config = dict(
    d_model=96,
    d_mlp=384,
    activation='tanh_gelu',
    norm_place='pre',
    positions='learned',
    attn_scale=0.125,
    lr=0.00555,
    final_lr_fraction=0.05,
)
Each number is 128 + 24 x the weight over its row's rms, rounded and kept within 0 to 255. Layers, rows and columns count from 0. Numbers have three digits each. The size before them is the row's rms in percent of the matrix's.

# layer 5 MLP up, 384x96, rms 0.0681, rows 252-324, columns 0-95
083:151159115118141123171071136105105154183107151136151099145098093111116147149146131138118108105123144165070089163124096079150127142140120105145119118117170142121084127127144143142152150146128163145142116165132090126135134153117143090126104127123082127111122125086104126151133139169122137088
086:132151122153134101151197123116135161137108100132114124119086135113172141123144081148122169104111133182126141144111135119147146132113122132182100135108140156109130138128160123103127128119076095135107100107174166108130102121130083172119122160113159142116096135117098121098140167163133107130
115:145093119119122136173141149103112112113080101157115149127124106111131108123151095137143142121144148123116074125142098124138111115103132132110141134113183140120114136133108134091144111147123122123115102099130177200089114164144123184163099126163129158124162134093111102182102105145119138106
124:101128114096146076181125158147141099127150151143132166104120090106124120108130161162087135138144122096179149183114117113131117160135179156138147153078080085105109108127119136141102113124103140122158148119121094101131105120115136114117141117161135143101161151103100143143163122125115123138
095:103121098091099133145138142127140084121170097117152114117110105133087154113147113141125176141123174142134117160152147113194106186146140133160124130109184098117142115149108106084106093136136135129153122114140121100116111146133147152106122110168108107130117165092124121152130129168160117094
093:117187094059108108112135085135135097165150134138153092165139099128120152142117135146121158160132134183099179157128170103130164132145123112129142160128101150142093110163114099102151129092128106142141125098105130123128104075115145092106138120140173132138126112127122137128118127113123113112
084:105143129093111138103087113098174105149116164115108128090168143120119142170150177131113093117131102109152091146110084146129119145129150096148137142182127119134110100124110135151103166118088124157144156151150150105103122121129134151118116080159139173103101111133131139110179131119118116094
088:148182071092167188128125101133140111143082108130128172128132141124184109153108139119147131146143137150111145094147113109127148134090153107109077112099134116117134120138114121150075141131123134091150106102127116102098123086160153150117116145118149119095088134121105111158137139133124111163
114:100138105142081123122130138143095137147110152144094118116120149165146139119115110117161098122162131095099134139151177131128158110167113107152082091080132134101112107151133143120196170129130132148095111157107134128137134106162134114107145102128190137152121123087161149127092122145099144111
099:114150133139125150130087151114175127132162128118145086126117064118129138154177119138107098109149111107140148098138122119147133145149136095121138108140113085106114100138107172109135117147124101136189132114118156115104124167130082150148082110116106124119099120129134123134130161158126211129
111:149140154101091143132122127155134126128113081145085134140123087145141131116174141157152081155147128112184129092094096096101152132139133151136068149130119172098107154088132103110140105134108154152122130070119145113170132122122115154126116150093124095147127130124139144159117151160115148114
106:092118107160118129122138131154183101135098120133176087130160146138121136135103148141154096130134128150102117151115097126185164105171131105109134114134156109144146112180180149144125137123094115142091097127146170086122098121110119119091133121120176124113164104121093134124137113141112087114
119:135133122089128140130110166095156087128129111119114161132104124094126137132149146121137137135119165131114114056114120121152160124145098099136124106191098128113135132111151102069140107147129171153113129117142100104166133111102095158149102117172112105125121154142204122145115122133154137120
097:137140118134142139124104143131164148136127146166137180146131125133159135124109136126109157114137096114142139056125140142169145082115139142103158087146096109098103125143140160115163135125085109110149116125126135129148133125088162055085136124123147129102137147110125126092158168115120177168
098:145129111120091112101087098172120128105158175135127161137147128117123121151115142119138131148144139117109103175157145145091160058148091124154094129127118193136100103119136103116154130135113112120115141151147127096110140146130117123156120127133168122102048156126125106142129121107149168117
087:105138116104131098154123133137119137121145127138102166093113168115131172113138119104123168094117112150138144142124145082128163165161133114130116157114174145104118154129104094117160155117073133124118153178107121056131150108116130110114173135174165157132083130127124133115151127101112127108
108:109112092126163119153134127166100122104102078131126089104121094124105115116144120135107130164157094109171135104126132119118129110141135143176121137158194151113132131168140101087139159143140118132126071097096162134134156110104116112143152148175169152165104126119130139106113149101117122148
090:134139113136115098141121152141085092135134111136148148147143134123158154119091144163132146166122108093121139167142088152171152167122095130104117134145165083147111127143096121136129120109078100101153096095093134105171100132122104183171118079133157123126129151133128107144110120147129146165
099:167104142119165176170134123114135131099105097122159141170125129103155097164109178141080144141150133091141129120144143138158128122108130122142106123187171115157136111166094143111148133142119137156136116102160073158131113098104136134097169104117117093119112106136104112140119102112100131110
095:109139113128090108140135080142135115149120105090135115145166099141118158146164103180105110086147162164103116152137099103132110129129160126136122097102156168130150133139171131108128160143091104115148111088121132184157119131171136136120134132128112150144159122098151105083122100150087123096
090:188128136074157071133139137098130133166129077167112171095116122158135141113104113145139146140135165106140124144131122107145162130100104189171155100126119118139138113121130123095109138110168106133144101084141126096117094117150157140103101131130117124105134110118148108144092132140155149160
088:122104109152116129144151103144121142111172086133133125142150133104124125134141133131097160129112127113168149104124189094121142128127152131136098099121168145106135112118101137065169175156156104086167111092125103114169132096113113110107171097161129094144149129110115110123116151104164163133
100:098116108105138107153110083115119103071158164140157137131137105103137154139125101145136107122141111103176124138189145105144136086094143069150110144102134138091147089144129125130149113155168121118180115138096132116157151126148162156148104148145107136139133129121116133157090123146137138082
113:125102097099120115109120097119125163129104141149156151122092120119155170126115121133154146102131145122146134096108065129160135136137150103123079146121144138149101095105089184128103162136148089163076118096119141155131131110135160135138160147169131183117118119082127140135156135124148157142
112:171102111136116138140116096122122133144155079145126131146116106097147159149140110142103150134111123184158120136126097081123117133156115102154151097141095098101117111093087165128115166123105148133111167096127138120119124188118069142140137156152123136115177150120129149111119158160095151121
093:126140091132157127098129119126123166119142100161111148072112113108193109124144129122131121152130076173195158106144137127102143126151148111167104104118133158105130114109152126111132121113140087123122140114129116129147155098110087094156148109166149126114108097105125126105112117107117160188
092:095148096111138134135175135141156139085124116121159110132099157151133143127097165165115112092136141101134153152157078145192172054142117113154145101134103143106148086122122096145101140134145116122087168144137133130105102099117122133127137100162100124130117134108100119130118134145151128159
090:124146136111138127133120104143155086101103117106093165123131105122130104101129097141140087104166117143077124095115151137110126145119118131150072094116125150120142144130178130115108136140168101135113165186165080127135145167188125174152089143129147107130121151146144094117117140125133142111
101:147117092149100109182125100124152137128161125120121165123111131125082067137143133148141126079145122183098099120129083130130155127134127131106136096119112102120096105124153186134157165117123127141122098117131105089081132143146111155154176120158139146136112144141132122128124163150107169096
094:137128138114134118145123144127173106075154121107137144076145137108094162141118118120113153128142159117147104106096139115102138116140106096122070150154117117141068091112120120137118135151144175136160096109124122123142094135146103152136125131135134148152132152184147160150132113064096165161
085:146128114145121119129159119097144163118133112188126122102137117098176134112120086126133117138108146146110124116125094149089092079149149092105140090117112121144122131177108134129136105127166123136198154110099119117143163123129143126127113097120145119136149130100112131154074155170107188126
098:162103133102139159171095097134122147101111128127148142129144176100145141120165111164128097105159102158137092139167096079172107070140148095111123141151112152123146118075151147146116142154118126121087093102114120158112125157120142160141136153126109148106117148123128124129115141104090154157
122:116083129123140161125101091144160189127100132158120165117148102087137120122092102145112143097121131067145110133108075118131102097146153105142141118140139144184140159115117189162091111122114114135137116119101148107153115111117127133148142133140171143157128136103130154100128147157094150124
094:138094082100095124154125115156157133127106067129110126157089101109148119116155168116125106144125109153143131102132125099135165102111143161132106105139116134134107103159192138119123154128111117133148140122095097126161106106134133107162151145146118110155099132155130088080157136150156160073
100:130147108131144114166092108127137101155116165158084125130175103121114138125127104180131126141164118147107095146128165109152084096107133098152154082103180154115109113106124131161131144157140105089134126150095121125117135175145148135132068139133122104109151163125173090129127140122136134137
088:133130108114090118141114083138124149140129148142094157119146105074136147122126138104128151082147126111103133143133137115094126124107089139100123121143181128107116140088122154165127136129127122133120171123118108095137176095129124163126107176121124081096121133112144118172088194147171163129
106:140130143121106127113112112120136134152150107168078157099105130103125149127116118105156129155183146116149113138155131128139132121116111153162157103106154128140132108122137163070115107133096122087180099126177141088139095109168122136125085092146130116133164122134108154099141067156147156125
084:139175106128086119147134113107122153099138079114122101103127148119151209132146093113159112157096106112105128120084162117140078116161108156139101134123133156110100151142126126119189144106131134127141128136151123121156154128137095116167149144105149148112114128104114155124113116143096182140
089:155132126133109085127108124127125130140180139147137126099130165130116182125125130144129145103102116089137126118121141096151129123161082111118104135094149100115083116130133128168118161090105149167127132186080123126125160166109111146127137081184163145122166135145115159114092124128137134093
086:095151094097129139161091142107105139118202101107113186126150106126123152138108171142139166172081152132124118155094127093111117153121109117137113150091133127140095120127132120125119150147110131160172150093115118091160126112123099121090115107135155103133151090140117146139101157125110136148
087:139136134143103117137156083133106160103132094131101133157137146147113112122095067172127133152170141116123148117130083110145137157132119100136100097088170085125086137148099153137080095134144152111140142095114132147155149145126089149126113150119157145143175121086112136121162120148084128128
094:153116166116139175103124119103129125118135138148148149145125115096153104140147121126156042130161139067108112143135093087126158160128099147115123093145127142131080129155109143166129135114102181138122129113144108127123150102135156100116077149151128139141144158113123106131136146176111096129
098:082094112152142120183122146114121110151138104135142186125137137151074165119095112119075144129151193122162115146154132118138108112118134093129097147138120126143120112127139160094100165133135106145155107081120142117151154113105131153080131135145154128111118147088140157158120109099126131107
110:146162102122156104133135138147136129155129108148085122139122164102149153149129113155098090150138139118118157109129079130138155117136092150143139170139086137124181097126136078068141085101145152119123114110139119121104113143112090158129103091144131118131165128116155149080157112104123147172
091:151096151103125135122093090119127130107133141162158133109116139129135116171154154118149112146141134138121090131132127152153183091128059142100083156111105100113109164131136110096124065133145146138131151102125126126159122141139135098120082148122109101099110166117149104111131168137154131180
104:129104105144104155126150123134092134111135105145124135124127145129103141144127137179140123120105110109101145102112131135074144135103086117103157105162125125141164165129124131141099144152122088144145161041147101159148126113115092134160102136151191133145115175088145108111123155140120140101
103:131124107127100139119143159162124102107137121087150111120181122091126161075112123141099094109147117138110134115151111169123144081191142107144128110136141150178148105171160127136150138105145121133124134094121129112124158088143117125145132121186131146150190120116129142145141125106089105102
117:142105142130094117131089066160111090145111130183097150166111117142135131185096155135106111151129120143098125129140136102104142094107129131136156101063095123154114112140118150170118115134121108128111130122145129160113109109194104146156141138119133143152153173095135121138123143126107155106
104:171154125125143144115124123098104128122172153143164158082128104148102142097156124133115130114143101119137119104074148100104172124142154082166122131128130144162135148118113157150098080138093112132175114069177128133134143125082122134127108111101159175151130139101117121124130113151134154128
107:137117139117133099088147110127158136164110133132132098098122132116109150124102111167103191140104161115114151160105118124138155078149113095141142106136158107136134088167122076124146138168158133143158115111114115099095152105102139119122126157128119154117131182135161083132112185127126102149
110:123113152117089144138157165106137133124127156164122190105165120153102113120125149166103108127141116122092102124158155123144128124127168086115105074121130141111149121140098148104113136134137161160117124152118156136107084107152104134141111121130188119131149148072125104147117056129136137142
092:128139097091123099160156126153119135091133160124165127137141084103089104111122142162162129137122118128159127104175113131082133145142135157085125145147112112182098111146101104174147108068109125120121149093094164134131129124103120093155116091144119135148146142144172116138137150098146141107
105:152088075097134126154086110135116138110137143128142101142123118100095144128102113125147194136128116169153161139152136107135184114140129083137131147160102125106125136154093117136150126156143096138122124119132101149147107144156088153108127136132143120103119159051141118096116113160167133101
115:134150064122146122137123117097129131123076122127143095095140140149140146121138079160163075121142119171145120107122139110099118123145137116159066083124145130124121091135135140142146139154152144161129126123063076151135098143128121113163148109127124120132125173138133128125103162182128132143
095:143164117106165135139168135120144133157142093139117151109172132083129160112177170149114144137116122138117127115138146092175121132108142106124136121150188139086158121145091098084082145091090100159121091133098143126111113135128115153115100124130082126120138163125121123124117125140150136180
105:057136137164092115136091100163131065139160135120140128100140127142079129124156154098171139162132168096133106088116153097148158117150109151132115107127158151123112153142139104105142111095107128124160127082151141126165119123132113160077154108132136124151162110138111125119135102132138141134
094:087111088137059127079107079115116133134089127151118140148109164140100138146119123104173110110113160081118136126117101120124100143168091107175106135157132128137125122148168176155157127091117129144161154100158125133111144116157135151109140122154109106141161128122113135144154143110140159142
095:157093126174155139125106124133141111150159136148152131127087142123141141180092105165116100098163148121121157147115107108161173111166105078136152145119138155105131098139104108110141103144111126139105116128118130148126109136158076103155110125101148132105134186106095112066139152119145138122
088:146146100130133123174142099102097106116094096075115120103139112114121119120138103145099122121148114151143100179131121154111094140169105180104103140145118115174137131112146106109141107133174136139099108134113155108127150131163118120167072113152128155102150160178115115143147139130166131093
091:083181102119121141136123108126150116150121138109130160171138141115135183125137091162121107152097133126111131124165109107131124098133160115124146093123209103161109127159098117130139145137111140138117144156111092142098139127130091125134088077134101143150162090155119121102135113156119091102
093:110170094091110125167147134140111092096129137148132117106132093133157108134155167172089100091101148129114098136116156115139166087143124162135177074133137138129110140140130129152139130146107129158150143127119110101139115119155084092115118123085078128141145122146140154136125127078142120176
109:126142144195166111181101096160133150144108124107151116088108130088160106109096103145136143116132164129200107135118093127063134104117150125153149108093128109128132073114147146130106149130131132137151097090099131099128143111135121126125134133123142106111148148110147148146125171145134130145
117:136128118146149142174111154148151163117122097096116124144158131070140148100136125098162143142124150103071080143112119119163118108186115128119166128094142123107068121146118109130098160148083153114145149116118133125159087119121099105152101141150134123102126146104158165106116151135117149134
119:129111172147150125143101135154094152093133122139170131063115096099141141159130123129105140146129150111157096166107104151173181118197127132135112138087116122133100126123121134093155087167138132126121127098107124087154127104158131124136095151172120109095097148108134142123122122132137150146
088:102111094129128123179123112154098131100111123120143110119151150105139139115148116122154156190118146137143139153123120122101109107124122141121090103089132107158117155094090145111173152122146123139138161098147131105155095101183128095094096159138139134100113109120134148164164179150101108170
096:131129144112126123122112126122145140144135126189151109127125107132111136138112087134119070079148109156113129120120073080161135140147123081167145093117143143136140142160155144076124154121137143139112100141109167146107096101087151181114140141145137099137122143153091121140144149164091159116
103:143140090145082083166104081116108112118144143113147177157144156151102142099142085123116087144180121153123111155124144119126154105103143133166114114096140140107139101121124104162127134115105111126122132147156139074136083135142143139133130135134175187103133104128119148161099156130142100117
109:123181156108113140138133079118147145158142086119126071183160064117109123125122102160114167155159113159088137081146163143136120144135134112141109105138161099130114098129115151085119146116137147145156132118136113139122160124147120115121103117117147086129133170111104127140138159138093136101
081:131154158093117143156116111136147135082150116138141163146143098119151201127136150115150083126089150120100119119133090143149055126153164146149134128072133120129143096124109142126133125119121140138132111144123135098085134138155130137093158144141109115109101159101102108167136127122155156179
099:150165151081103123141139146098122141156134147170171087128112132104139118152115127137153117093088083141085092157115110111099148108158122110145126138155123163166162108189101088127127113116094153131101141166142116137105111126167119138118127100141195140128150131128137155132128124111116118132
108:127099142128147132131148145141176125117136147127114138122120149127140185136174122102149139132120109102140154100136124121179120146115070134149121117133143141122145132181126114119143151178057118151148091131096099141133121083105075178105106116114130107116109102088159117134101115109095136120
112:146138139158115146167133141102131113141145137120079183137151151141091063137143143124125147144158113083146114106129130099132141128114082127168100102122149131102145102138145135122138120123116141157129162160178183146098116116126111128107069107159144125121147105135168106159102086140109123126
087:123135117112079140122079097115147149119121142140127117115124100131082125105143159099145099144143146148125132111152154095146093147150146090170102130119128114101125151139082156140099159118121180188126122108112135123151146131136123140095145121120171189138099178104098130122131140118145138179
# layer 5 MLP down (transposed), 384x96, rms 0.068, rows 252-323, columns 0-95
089:095130130150138121088187131144145122106144059109109149080120127131117132125113104121161154184145123116162135126156171149113169092115162112143139114131092160125126133130151154104123096129115098130111085111152131175157118086161089133153146144145114134154141140131131142121106118111091114151
095:155119143146141143155145161121129131108164087133118126140106149150149142117086133119158133096120125134139150112071183139100150108102122135141143134096114149113120151126083142062183140133153115114101113122100170130170156117115112098133107127097198134149109134134089131163105138133125120139
108:120150152135136114126124158113136171102107154096123179124103165193117135164133173135106116112142146174147146096142116107136094152116118132158145108141122119055145141187126084112116149148146119147117147136142090133127098113095145131103108142127093108116143128125090105119124137096114153150
103:121152099118116091149089098149115120123180180113129090063169130101145138122155152114148135137121101129121147131124093110124107118117146093147109124172132165104167162189172146115137110122138168130093144142118121140102133143126174115120117116116092140169137123146133120128130137139167119154
095:104118148130152138070158118117124123099093125132140148118132140138112149178109095072137111135150133136139089102123119153122136108129154111094145132121119126129162114117141169158128151115132090123072144132105072157140193122150102095149148099117160130136137154158163111104133175100125148140
090:159099164171128090087094099107152123115142107145144132122096122094098147133150150095128131072111159119125101140124117143147142136160103137125129120121153121155121154095171174134117119133117096128095115138149106170137165143147122138149078135123131122142095153138158145162145124082134194140
095:103128118151127109110152135132104152132118091130120115119119183128128153061081102111121161147115184065096136154163171132137141146180120169147138152118099096120145108127128114116111101141140173122100107122110116141162109140132125161124109127102086153153145133146125132152126134134094106146
093:155153132150126182154171128103108132144082115104104102126118167123147088129112157100160145158122129101121137097154133157132125096170141119086108102143133107129104147132136135132106119137134115178153168112161143106128135135127153145087156081091092153093139086127097120159117163136118138111
115:155115140078142147128096150182124129170154113114122123131118135162140111109122116129097134134108112151133114104113172116106148100140118077137076139112166110117099125151130106129134175133101145125094154160134124136135168147051152116085149100136135128156117127146138134121145174135114085098
104:089106137145137077143109128165090133092153138085163129165147110148105128147118113119116178183112142176116100112177139133109161142110163151110178119107116109148153128131126133134162150148151068140091147122080123125121117098129141115121128093115117114152143122146147100119141119100136115134
097:159148128119104163093159113142131147174114111102176098166152146160127147162173147110109117124144142165135120102120129144132163138113169123128134201109135160123103131091134111088120119159146103129134147142102128117162130149118127136105138118098121116086140150074110088104147158097114118121
100:172123129115089103105110095051114146136172156106084066140099093116078134108117098095104125146147134145143108118139162101136113103099170128173140142146144131125133137120095133103137125149126159149120175139121122120133153129121144164106164126123143113137130168124101130121137146137148132159
098:109156149131106133150107216127113142117131155187102084130102150148155141130117104096116122109118147132109148130122158154169135132093169092113164126129094143140110098136108104117134144147111150160127134134106137118115099097141127111157123118143129134123141125083142127132114112066162109074
097:129144133169116099185126149126151136151101126127111117143095121101162128120146089124098169151119143098110112105151157151126108118123159156084158118146088109156103112153149105144152128134141088139159139170102110144117153097127133098099109147124118153156150137092153126050149106098123127118
101:140136111120134122110124099111146152113088107105136106128084116142141140100126110120121082168091163107112124120107129148136095167165181129090097141133109110133124144164152130172172119115154143104131102197066103150148156140108103143133151162149119137144156121130157112107127119158115109133
100:111158131130157155086145198138125124125155147130129119153075123172138081142114153106123107115168160136167097141117157127107092089148136158130145097138113133125137095110079165113164097115147127160130101134125148162127111117109123132141120129135095132116164119125155122154081153082131123124
103:145156116116123145097094111151114118091150113131131111113113165162136090114138126120154095128157105142165126140151158104121145122154140106143108102133175107127126117184124102092131160126149139123133141150087087179061159102100110069109133129166146118087122137142160140117121102129137136137
105:121111157143130071119092131161129131148130141139068141159114101160147121082129122137152107145137160153114133115133084177126070137087132127119148119131168125105086159106145155092141128143188065115126118125108120154164140104134120108171128116125121127120094125117126146141151140138128117149
099:160124140093124113093135105142123167115088140128103144147117112128106143077141143084139129137153131144139144113134120177083134098122105139114108130131116187113138125078167113139119136120115172137170117115188151139124140184137152101161117119093130113092144107149114151102104158146111134093
107:126141180165147144117121139114105132113111168152117131142100118094112138137115147118134137080149096146108141084135109158149126112140128097084154149148120115132156156153104122089138143109128140077148101160134150149125153130093166151100165084109112080145107114140134155113087145144147117071
093:130133137153129152110085113109133168127131176119108147153125115167142134158108176122133124123152095125098135092152168104085112120167174132114138145110146105166142119106106099122125091148100101131110088133180139127167154101119109119161155114154173116094083134136141107124151152101126117115
092:097151087123156094135172119107131149134138101155147175095110119131125198114110163152158145117170147114104134148140144126152151130139129098118131113088158102127118146151119124116129135131070114114153103129121130091120129102158136128100136104068127103130118142118072100092164158149144119117
094:154129164122155144146126118161174110107086102091143143151135125146149105143165151134136174170176134091136140161126146141108128138138180110091139117082130116152090119125136136144151163117119098134136134139135134105107109113163166107104097106099125094111140107162107120089142136078101128153
100:112187134107146153111127162127138105100072135158171120096120142080121150172126122108105147115100154111105135108124145121129136110091099130071124128107134154118130098123181144120103152131168157131166154125078130119098116157136156122132130150101111123089123146164140128151130144099165108120
095:141159125134167161151136117148107146140139088113101112121160093097115138143101113121141102127126128114146166153087152083096179142173100125124165104111127127131151118099130146143137149156100139161133152097125104117120067187151085150119123144111137135140159136120135151097119172112111092134
100:152110129121152090109126119132140135102147133144143134121106101146158115129142147099125114159145112108158101139126132139099124141159063135116117091155166067076122099140141075165128086106180121104140129107153125145122125196132103110140124096146114109082130125132123143104153161111124146127
090:084169131128108096107130108123123155125110082146151074116143172135120128095110126114129096126125131069123132121139137169105100139104156120128142172121099130117134133155184111131140100146160144109107131142156130134071089126133104136172132125145088164130153167119096093141110146157125124148
084:152108116148119126137129177128140121156129116122134084124144138133113134150081155118084166125122101145156145129106103163164156162135124124116176111152164091108101144123087089152163111095096130137140115082111165105121121075129107126073165109115116156141146128160132145132146137138139091134
105:126131085147183146087146131147161098096081132107167111115157137112145137121090076098110122143135130142149141143122124168095090180115124158128106152151140138128156111168124177125139152126146136104108109158142130103107114131149099131145158155130150131159081150115116072136130114121112143114
091:138153122178136188132135125106099126142143149132164141158136099139095082147122154106107118112153080089112111153156105150144171112129101125098144089132142129117136176140165106120132118101069098127133134120135107133158155147134175087110147123103124119144135157136082108101141147147134125101
092:103157104163112120076141141111137134148131144123136135152095145121111095126109128099138124114133099149163145099105120160188133106114129129130135148130129100113110152108140111097097110101130145140093137174136115180112138190059119107173131096113116111105126157138167145125142110165138094145
097:103156149115107101113125106143141103144102141106095094184111146138102155186106165133176121137144122155115130146136105170134115154115115091118145129105062156141105119083092153107133133119148126111142125168106163132125145114118137153139132104183134123144158105143097134087104120139105149114
124:185164146118160126120093104081146169124131096129110133113131118119103144122061112140105150125082144100088094111148116170108107144130156110154137173120089113127155161112141170162120140131122133128123137117090149140092156134157156151153122118096133099132105106108139142140164145119162129140
096:139128126114105090109129135137085159139150147168089140148135153143113134117138147081103155107121108112108101090144111106124132127118125130148117139139117152103160169143153119150142133075132158123115161117176145133107102128079153150116174134128096121182082109168109176118168118140152145112
098:097133158172081148094120166121132080128160135106167110159123149148100079130164114137135150099093114132140106155121121166164148133128130138092118114160086125137102158120129164117115105127141148149104139142128090132114138098098099130129113125154103114181129153115134113116099097111170127178
091:118143171125150145162170193128143097116109116129145119157158147120139142108139126147112101147126103115148171129101089156150109115107134124117113129094065123159114114131110104079133121165132117158165102126156166112131065150110120109131139108136140169090136133137112115125160084113111141145
101:126127172154133152115105183141135121165157103141064138144136128147114135095118113138113126126189117095121142138098145163108134141127147151172152164130102103129122149109117104117097138176129137109129113146168098118114073127168144123112133125125121120116152125129105099161121084094122072111
095:106121124131137155140153168171137107154111134139117100128102136142143098151106148188124144123097128118154161094143106149175149129090129087120161162162118154131138097132089141089139071167152135103155148115122118113076076093121154121123141127135097137127122139127099117127147110134158127092
098:121131161127105155125175127113126147113128115134114054140128120118145109147111116104144079113188094136106169138137122151154139123142156114161150163155118129143129153125148154112140102156151153146148092088174141130143114102118115142076111139089085094127104145145136091105138127096125092134
103:121144133109159139104153115129096137125097155074115176119090107114132130102147142155116151133106116131133161140097157098122121126126063147109117135148110106140112104135109139147140123126137096162096126126136134132123144148136140169121126121067166145134146146169160154130127169160073156191
107:063078136121178087110126109127131130141127108138085087169100144117147113116117100135130137159123117120103140142131157159140129121086145146126150118113171088140132118116155122152131151093136096121129126166099103114137173128137149137150132112130130101158086132120154120144150149140135064184
096:156141078103125114133134110115123122128145125143121088128110158105124111101115161150142143176106180141177090170145104085128094090137146142134096148130122111157127106128089148080151066145126117101115170153134111129143134151144147116100125130131092115113110103147124150153123152156179136130
096:109080184160124121159155142147101117119152133132124130173127103141137121161131115124132148117134115129098110110131102074150098139103178142139152180085084102122129099143097148107140138133104131124117165142148162135159092130130075107149133156088110160123124141097131109119129119072122122122
109:100085146126102168073074128126145154104137098105139145078143138176135157113112127080119102147159139140125131108175132131079115131117147133182124132113181138172114158104128127115146180135132117104147105135130126127131142118149134122125144150104148132124132103129122130179108083134131098120
092:093166104144149140145115120110106101135117139062097089156144172163118124098129123125160123130130142124118149123119122089085101140149135143152153119128152119106185124123151132114122173105110149085163112135139092088157128126101130140155175109108162161114144105160087122156120127154151138116
102:123150093151133140142117072138141119094067093160133181106170157134088138161138095164137099083143101125108139162122142138091121139148127151126108091116117084120099153113154113163107133143114134112124158131136106190136113138135131099086119123131116143152169146111103133150128131126151139127
109:116157070100144139128122091067109116127136130114132077148144101093095117099128113149114107133134116130176139110122118113110112090151110188125136139129169128148138145083137142108146126158098134104128122168100120124169128134129119146149125116091188155134133135148187137154095133137135147140
105:127111112152109131108118127098129125141164121151099102105101161100117143108107147132078120131179118087154155099118163153088129116146125127097105140104138132121126105123153194150155101125173113112162115153099158161106160174105137141131097144163105125127098149175145125154097118124116121112
103:156103109144154112112111116126129121115148139135164122132092108126135125128154125122154130159163124109154135147112135167140156212108069086140145100129107128126137160166156153158110118112105111106139123086153150163116140093106144084103121135130117104148100059123110120138168112112132145125
092:148122112161112104139148147124115128103075173116148140106097118152132163126129131156125118140136104147132138108145159075145153140106099115106143136099091144142123109094084120087108125077107128120136110176139147135162127134151149146144146116173167109098098118115118157139137078103119189146
099:146133103123136123120134146110145091150121098150080084158118092134131099121147143185150109107136118181159132127122124117158099165099114152148125089089105184111091154109138141100111133095113152092118114149123123141138128155152108101123112134136129104078167128140125139163109130174154158136
089:115167154146149145130088146128140108158116113059113141123136162142144124122089112121114128109153136134132162143119149123137106086111113109154119087123122141100144142105147137101131156139124140144114109156172128133153145101142163184135140108093160111147088078106076103154101076130130133159
105:139101081143156124127105097122108151111115149122097098161116123151141132084164137127106208123128151162115147106130104092117163130146139115101110159132160126147151147127126165108159128140116093093121126136111132142164131166148133182164123140112157123068118123089103152141125107144154129111
109:155147144128134125108072143153131142090090111119154113167147135101138129099132132098128090090167165157114145146140139146054112151187152108152096094123122154133115064100150139145167145171136129151100121125136120110108113163154126104130133140137121112113126131123153126119100150113130115153
093:131177110128120123130109141085088093072132107138124115143116117170155150140098165109140110123112153104180152131109107106145123124127137130156126145168112111102107149129116146140129123163100147123120158090154116104122137165188142079098162163122101145174161135118128157113140143117096126112
097:147107137152164135156097156152132117103106157128112159135128153128125133125146127147150133133138126153058138166144088133154100161130122116136119083109132103157151109117113089090130112131132174163119076093148147146181129153128126140084091135112152129083119154105137116142130120153163102090
090:134144140127164149173128133138160159137147128136154109101138115101140108091133119149116175126154114149154142166114174128127148103103126150098153123112184112127168123126086107119109130117164079089114140167133093119096070110122151139128090121086153146121114127162163133140119137108094115103
109:123073104143153143122116072090145148162126093153096072136111136128125098153080113142135103144125122134124161164140110150122129112197177150115113171108129137155115150136115123133147111136170170141099093154131131137118112147089129094137109115089097124134131108146126135137144120163138135138
093:119132150107124156108149119157128130118177139163099152125114127144150108143122139124148151131110164128130163086123165113172160120106178090122113141132130181115055139138144127106125121129107176115144136111135095121098095124102136103086161166139126123134095096112121104108089133174103148130
090:135108118093128112118129152158072104117125112156141150091096095091132148174113161081113147137134155120146146144121116154136182166131122130135118141171078134107123130114156131122109154135112155103155146116130159096152135102127159120171173167149133094103099142120096136137078135128147128145
097:097067092139113126083111173117175129124154122126121134141138134128142134118107131132117127152138101111133196114125169151109095169126104103140100129156122142110128149114072119134114127091148130098125119126078124139159119086143100127151155123108184145097102106154110132136088128117150146155
094:105175103149163115165109110132088106109098113061132127115153140147152145131141132161171103127150125131141090117146141141125077135161174126120138122084122129146120113050127151143140145084118126132103125122118110128151132140116119136111089137178162109111083120150132148120129152158142139132
105:116160127127139131128132130118161169142092096094141068095111121108122125096136132120132111168130142111127141134101108108115120103178156141105155159120152081085168125113174093144104113148155148134164122139126129136152114124104143086164076123139113115107119131148161131156084167161142110129
099:138083123133154096144121111143119075095191157122151092166130124101144091122126136142160152126159138090117077162103126125120138064136129141130098152117145118141160099106137099145153103127110101112137154129123152174150146142136142118154095121114138182110144109137150118143156142141143094113
099:150133121148084169138157099136133131153137115118132130166105126107136099158125150184157142084114139139128167147135132126152125125078126093150096158144132162163130138146150106117136115140187140131131113111106145137117125131082117134116170123113123145097124109163072100165098116181121088123
103:144130104153121139129152073098126121123119060117119103133155167131115165140114125111116153146082171138098111145126110143149139156069170169127092159154147109100131134131111083168093132116118135166147136171117133142117157134106095099135124148093153158114123093146125135150120124122119119111
100:124085177141097122101153209127107169098134112158111136143137170093138122136109129138122118148092113076138110148123148110152146131094133116095167127092140107175122119120139121130119141159122127100099110165153164087118138152154155099133148131105141115113143135109160130110158124094098132126
106:090126093086158090102085160184143136137119113147142145132134140143136149104132067073111160145143176092117080137130143122104114139103147116139096130111093130133114087148155112141145157129153133113117169157111143151135121103137140133117128159118115168121096107095131108131145111096120149159
083:165147114129123143139158134130173103153104118132094112147165156126141141175098125120098124080129105100133122080107139131081149111090112154147082171119139129126114112145094141122163123154158108117139173078159137113136117120122116111111117140088175150088137143129111116123138168159136092119
114:145091120118122152101180136183089125150108129131107099136132156117131164117109106081097125120167080158162166152134141096101086163093149139135136183099141142114104100113147137149136164109165094124173128134143140103131136126140159111156129124092118144095137119117121105132149107120138136116
102:103170139129124131135119115162149104148138137114091105148131174117148156101163144141140116122135135131127138132113119101156110140141128125150090122153135137094092174147171102121125096149138100099183104177100122131135103075166074146152099112146138123091144091102142137132116170132107088131
106:108143120159125127115091114122149108122138144171168146156141163120158105156170125110115132092162079148169122127090112145130183101173140080143137108137145124159101141125095138160142133067112147115057140115141113151128138105142127117125109118131108119124118101131138142156127127126174112108